{
  "num_hidden_layers": 24,
  "num_attention_heads": 4,
  "norm": "rmsnorm",
  "qk_norm": true,
  "attn_scale": 0.177,
  "init_std_qkv": 0.0358,
  "init_std_o": 0.00517,
  "final_lr_fraction": 0.0,
  "max_seq_len": 512,
  "max_steps": 7496
}
Each number is 128 + 24 x the weight over the matrix's rms, rounded and kept within 0 to 255. Layers, rows and columns count from 0. Numbers have three digits each.

# o: layer 14 attention output (transposed), 128x128, rms 0.26, rows 57-63, columns 0-127
# v: layer 14 attention value, 128x128, rms 0.292, rows 58-63, columns 0-127
# q: layer 14 attention query, 128x128, rms 0.267, rows 64-81, columns 0-127
# k: layer 14 attention key, 128x128, rms 0.28, rows 64-81, columns 0-127
o57:164162157093095144131126145101114201139124150111117121161146132109130123150171121135120111144147136136128150154137109128117086136143135131167135132115107107134114136161122125134133144150135134143121107102106126126126128105120171123117132134093138164148131111119166101109115182154134133123117158129146134094145145188126091131155103138160124143121161113139155081175117145129143116124176
v58:120119102146153119170092140120126147088136141157144113138121119096140128114117119132090122146119186125166102119146139102091128127121131083133141093124091079127122125113113115138119135101155118108108151160170135133136119111089149122141147118158115143142135117123164120101123117098158109141150133170068149167101106123074068124073107119140127112127124134110145127143108136152123144076145
o58:126158116075130131124148113141141140127125140112105117125147118153106164122120141178137128144120087133123128119112138191127124172081130151064096148139125168154104145156110146131118154141158138115103142109134101113125100079163084082148131115128126122127131167127119130130145105116120170113129074152118122118129133093138119123131122181144143128160108138131140087133128119122158162161137
v59:109164169155110145116129141145152154130147177113146114155171150134142187119115080120173123112168132102128081109080155128131124093149144146121122179128159139116105156160095151127105127101126121159096163190109135108153138141129114092136164092085116135145132160092097153099096132124087107098177123108106083122124156108143121133115142168105156126117144121142081128109133118125175123134150
o59:111161146140104101192109115135141121146163160086141129161109124138117135133142126077109127200149149101091158095129132102113097115140149097152118107149107132151127137117126078092091149107125120111163154151100119180145150118154123103121100092153100106091091114109096131132135144118139147133111156110112102130151110089080112131134149138140081154148113100157096095099191136154125104109099
v60:119107132142161139107140125140125137147095087156095147111110134158143146119129157123144123106143122135113140161135138167104120083170138093120121124142116156135091110087128119132128114131111130089167122134109088133109128113161115128143140137148138168157122119096142077131139113137127105171155133113101160161103089122134113104104138113126108121152116191171087137132109134089100152126147
o60:123159167139131142112135107166091111113125146155103108123141123151132090095111125124156105155148074119107131143125130123103150126081115139119142110146130143151116109105141138149145129118091143149115124116101137135149141136143134127121073204132132125095084168165157152153141092126128120179088158159126086137145150154124118157165106114111124123133145130079132122111128153127149094136140
v61:097110129098153120113123114164112151148100125116107094103134113162141133148159159109071115125103121128071129123125141146101095150128161150132120098152152123126155155071146159152160094114128138136113092121106141142089146129114151137152109116113119105158157107147113148113141156144140133149133098124086082157135111151105143147156127136158137118131113173115107166131136139111117122127112
o61:127089158145138147099164113119145114113148121147141124117148095125121098156144139087133122100105131095096101127127199125114097140100135109127123109136121134123128123108127138141149055116109088112111120109110168102125101142140118149118135140131138175103120116126108154183073145116168120128145144107127144121116132115164111130147110151178119153160137152101132157145111162177128138125148
v62:139152127165166185105138081132123110163114102086141137155156118119071117130134129123146118090140143120157110154122123146188165155140103112130134117141121150118156145125158123168159123093102086112123122123157134159135118144097122125105134139135147164108094107141127168112153092156127131186166116119113126161085118144147158134159136107088106130160159169141098125114136123117110111150133
o62:166100133193127093116124131121101130137096147153112138122151133139190139123128137109120134140150127183114116160157120140088145131161102086158143096124108103140155130099169128163155149158142156134108131130090129122128154140184130112093123166100094140094104169138137111162090118139182096147143106110150142135156145137132132124110146142105126147119108118120146150151142127120164117096150
v63:123172086129156120121139172129106149134094117111163084123179130133128110104148125107119146144126141151121105144129101114121122112079128098119115098146155117150109095163170120155177125150117149150119092092147140136137109130101142135127105172153146083155131156058110104102129097147129116142117144154108142081112163103172111114122115130165099086089146135143101141116153138158130124129124
o63:143091148131106116123096136143139139130144148162169149132153095129078120103117131125090143108115120121123129149141184148135155114098109136127118118144126156101117150132141098113142145145145124089126122154133132138135109094112115182098099134081108143106146156176143094145156155108121168112118104174129147107095146093148089123133166108133136111118160103136142139116129167084134088119152
q64:163125136123104141096141149090144173139126152090200123134103148100120131103183130135122094139139081109146147158149144102101148145181148151130187101107104114119111132148167086166130154076118093125119068117162128166132110116115139139189110142086074093075150121146144156153134183110133161147110144121094150145117119163131130134131089139148112143107119141089087109116118134140093143150129
k64:081096129105167101159107145127156172131148150139112142151140107118146102165109119098114153104148153154168139137133151076144146121120136168115101138168101109135128113115113107139134161119131151091154123076128109113156179135156119097101082143119136157130158140105129096094136122131129097118106122113134140137139195098138111116112150142096138125143119152151152128148121115113150123168140
q65:129157133156114105122139169113111144115146124151139107123133117114122103135135155112099106107127148145180126181119137068181109107118148136106180133122111144156148101145159121157120108146150097111147149116129137115138096131129105165122122147137098128079136119132099106118157170121112132134139121127160132145128106114117121112149134122088108143169115152123115107137136093144084106102154
k65:111177125093154130084139086126112089131108183119151112146174131077095109110126129147125128128164145135086096193152051079117165149158131150116117145137165134139118136117102153150136089122094128123109105130173116144143180129132162155157099126107098128132076137103130155097149133070114179125069129128116114106098156109107128112116146164141130097185142121104137105101122110121152108111138
q66:117098130136120141135148140141129161165095134117155079117102126141116117138110148084111160118101098118125145116110143125141164108151108104094093116068124094168101142139110087171138147129126106139159109151127099109164124144133099120140103107120138119131106105156146129142120137121077129133129108142086116112106170124086129138119115130125141143126158188159117108156133176154120129124110
k66:119140146119125110139108096122126073117130137092138121132163110100150129151109138130174152119121138145100100122165118143134078120104074132114141087162144131104144133136115134115173160153157160065125148119099110119128166179165121124098142123092133144141152119119124146130165081131133123145058151120138143132119096129128120132125122134073109127131127119118133116135159147131128091143145
q67:133105147160113173166117110115093155105100089138101152105131154116129152084133137120126131111160117088185068116141133109071133144141103095127134105155145146145136139169142142104136106133161159142116149122134097130137124159107112120135126156120103160160130124149149163144137144097133169130088212141141148143124116129111146107110139164110162148093115111118181130110139168095142143142145
k67:143123134157143136147142148165120089159127129112095148112127132138112145149119097103107130115104134151095187150141130168161142141130133104111133123101101099105161110149162110173086113147140133134108114173171108120101185109117170143128158100114148119127180117157102159100083115090107084101145110124082164103113161166142121077139153091110107115132147129141104144157125116138089116105140
q68:140132101116120148105107140107140119113131091139118127160109137124144151094140146167122192174175104066113114129139094128121103096151123101152135126116109129173089131150131147115145155123131150134138106115168096145132162140133127109129126138132159158147155134134113121160130109141174156134111148143147106105102118080147152087151087140149143143131096125136128134119140136106145151143133
k68:084132098116144125117131115150096126129105117140143109147181140158104158087158137117094127154107148096151156086106110113101145141153115126126125135134095123122105106145141132160184114151149114155098105140144153092137081137115153130135139133108116158109111111140132109147151112104081114128116138116113115111130147183124091151125155146169141138111152132130125111123146121118130142161144
q69:151161140135105093120123113124060117115099132157158091107171129142123157100141117141162118119108116139158120145118110135164146120146153143065126112140132170090150099119088125136103135108106125134133101133128140140137099173101162129118114155113147120081128059119136155123075151151109128143139105096142140134127106091153145095149116117144063145167139153135156130137127122113112111133092
k69:130116144100144111127168159149164131116105109137102127143148100105158120142129143111145122158188141105161167124148130116120073156114142182119158140114110118169154086134137089120115116074135143125132109103164151130090153088146154146108178103137127123135110185148138100109056153165128104121147122135111133151159127153139114143090181132143110133144116164102104106124133142120114130130112
q70:196086168175147121137090122129100131113154111132140140116119169131113098145177106099133167147138114115153149106119162096102092128073101104148106120132134133132115143155119172106140155129146116113147148102173132135084109099135099161087120171146118094162111078166109118129140185127136120124150106130130138104130117107183132140147152113123102169121102122109122083128128100139123143148142
k70:115124146140136116138097185160156126128126102116111129124164135126109173124098145141132130154150126078163154141110140100093126095114121126120177129144115111104163110123154116132120154129106129087103138121155121132103127145117129142139118123124127112145108136133089111134107111144137179123114143117121137109108118123111084127128129118127132115139110140147115132129120105119144165120119
q71:146089126140167101141087078164128099118125143142098154109134108106147148126149146133123150160155131113101115148146112168137117147150110139126108122133139079088151151128176122157146097109110109140134105132134174093158129071124146123099123107127137155124129120130113148157150106107153113151150120135151161105143182128154159129077097135108116123133162084097140130116105105124104075126137
k71:145116107143150107146169118150110132119110152178121130157114158145118129162124101092104096094120146150094167081103155084136131166104180153092161085109132152077101095108118121158139168092116135142122126105085129157143102147137132132126130135138084134110149124167120166145104098151095150141128134118107153120150138148139112161115167110117131118131100150111122131109108149135129169121135
q72:124138155109081075134102134128111118095127148133100111112152135161156132107069108132157127140167154182114125122126107156137109103123143086146142135122141121131171125151097118129102139144120170108083104119110106133104164148160105137084136114132127130120144119101110110163168143124105138118108131104142127130125120119107137127167133129093109117150128121156140147145110101131172089120168
k72:096106126109140152114112136125158132134128077162118148115138179153156164154102125076104111102090094119149095139144140152145145071162117134140078135137097119156097096131175107121142164112160099127151178102097127143170112160144153164119076177125115119157093123162102126109155164165149158154133163123127145128135140132153130133115120148125103125109129150103136106138156168129119151097182
q73:166149135125143120068120051141149147119119171117117134087131137122127121145117153078166143165153117166132151129115173103149091120170134121094111121189131131133152106133131150087102177131146146111134097140107136159118131140139147088113131117128129127128119082145128114145128124143130130120143082115113099135128132143152150149101100154120151174114120090114131101083125130113176147101153
k73:158121119097106070090138105157127139135163143141100088154162130138063048162146101123106132097116143164108177141118095118142174139141160099107148168109146135144129139149149119134152145155131158130131119168120114170137133141142120109153125107097092143142162129124104105141118080148085126111130179128116116115134110144109123092106125151108139137140148090194133122160186152104111072107121
q74:119133093142127140099129081119094111123164152174157101113129149154101120142107082121149168147137155146153133116122147161095102129102124161150102163137076143162210149129120124081114149076119113109150148094129129144119115154148104145079158104114138115115158184129141157125144088165154071137129087141124185125078126111154157118167130136122161114137140166133158124133155109169124141149118
k74:124098135099134096120136138110126122137168193073095125154134129122116137141105122111081126152122152153150128143133106129166138139050125162098139122133127109117128065113152131137088117152101112117128147125131112109145171141108127106126151136094107139163109163142111155123083123133144093125133146130118161078142191153096064142105108111135127075130146156169133104144102145130156160171116
q75:114126103096096105142106166141130122151113137105154101132101150152111121150140131139109102139117111151113112089126141141151107107132128122135109108070095104138147102145144129121155134110109085125104111131091099069133086153171122143119098138131133139089145119141128131148142118100071108182101161122154160118119132150129185176126139180112116086126117137108122109148120093157149154099185
k75:116148183103125107110073124128144176096134073153119141168147154157172139083096128103107116099107102110112126152129152129137124117093137109140148106092119103090126163116148128135135195128125109162113131131113114154129140143140143161098125100102128094144153110084109108091142136135160082121093108170170098127133133166096132121149111124097109113079120134123147173158147178133122093159138
q76:110105144151151122116132170134137136136133187122103104107135155167117079111144138077123155151143115103145135157105109135156107139168132182139147098108095145165121164134081143155155171149112152151176123163178153177107096144149148136108106162162130126111114112147147120141097123102158120172117071132148120078191111098137174149183134158101124143178173144175146144127089152110109144159165
k76:132138126112126130102127111125166113182126150120104077148141099058156139123177167070111127061158172133148137162141115151068135101139123130093148118119122062130158111085142148102149139112109133123130151118104117125172200145097147078122083142123096153116074100082123122128134093132102121164124133084149137121093114145169097143095140145108088132101104125127133123162167139105167098106155
q77:122145127107119136127151122155137123146092058143086138125129099139094148123121115144110107155176133131057149207155145172121110072096131151134169127148132129163136130153140124141154123163132158166121136081125155137086112160119157140111109061126140160114157138140109083157158127142120153124141165096109098154138083153129142139101159136114092144127113132113131125114077187164141094108119
k77:110083117135122121121123072124103113103127143149109087152061165123119154169139117126173172126133112081166092116152076124106170073150105097142100114118140125140159120114138163140146132102116141139119105148117132160129112120182091112131179147049097159185123110091106100173137058143194106120143156147095108125136116081121135150147144104119144170147096120145123151182148152132159127105127
q78:111143114115088149119131113143094113155109141123090205134098121133074090155121127092144110177189145123124088126145097122126133132163145100131150157113152153117137161143154146146134108146135090089071102130149146149139131200092122115112095112141124151122145107132103156138128164116088137139156113141108141158159053112125139146139077138119073156109125128152100109146108103168133099149148
k78:147135121153098141141141102203167139152124130141147073136109158140138100100132147120096116116133109156109128124129113136130107160153148138122114120084106131157168146112114115141115151112195138132165107098136155161161077085129117178121156105134149087142094149111118102128115137161150141136179151123196145098108109129114132086123126136124156130126125136173165086151125137135126195104093
q79:107161164142097081116083136142108122111105135141122193127118139073153114102134140109157119148152104131153146125145138127113098124113139128135111130111082148122139087121126123071132136102113101121126179066160105150108114114103165159093154155127175116168127117173150055113152128125108097134132138112092152149121152126159095104156119176102100132146150143102140153158126113128128126146135
k79:138135139129118147134116115152123107118120095132110131141144123131119124146100139109102133104115074138123178095124110118117107173139118120110137159117156149124131105104110121078111171146134133081094099135112118168156127133169123154096118160073112135180104099119110124113155113122117109105118143145097103154119146095159163108099152142145149052127112149120126106140144145134150122170142
q80:132134144159120146133124097131088098151111113127127126136115135111110121078115098108154148082149122113117158081123126114113162165147139116153157131162153107073113122121129151135158143136090121158120115121111104146114146118108103117097133121156177144143126121122124122130122083098115160138116144120149164127157108137126166145097153090140124129147077093154133169116117147116125119089101
k80:112118091102105119091105119146121134100169116140097114104152115164160141104118147123130119102121087129153127119128113125099110106177107126135141163095098134129146130122126118152111148127142131066132127133114154131118124141114099153163121119127115107146165118158133137108101184177153115111142103159129147104125103136114101177163160095139165145106140153111126125098104103121130145124101
q81:113144121150117068152135150088153177138129109141160152141094119108146167139157139099126149132115173144143160171118112119152133139115157142121143109086120151134104123140082119170109117120125092173164158165157087141175124113131152121119097140093132132097153143160147136105156116148105083146126128141118155148157152132123108113069103136139123120121136136144135115154122125163089123088115
k81:122139153096134130133134130135122129087105111145104078107123116098135120140140147093143128117172197171161096123054126073130162104167148158090142161194178099163117134172178136142136120137172141116121127107108123129115115131150166126122098188163093124138092158159122136143212158097122132135118129094172100120117099116146107143135117116119053105130139090125130106124111123132119149125143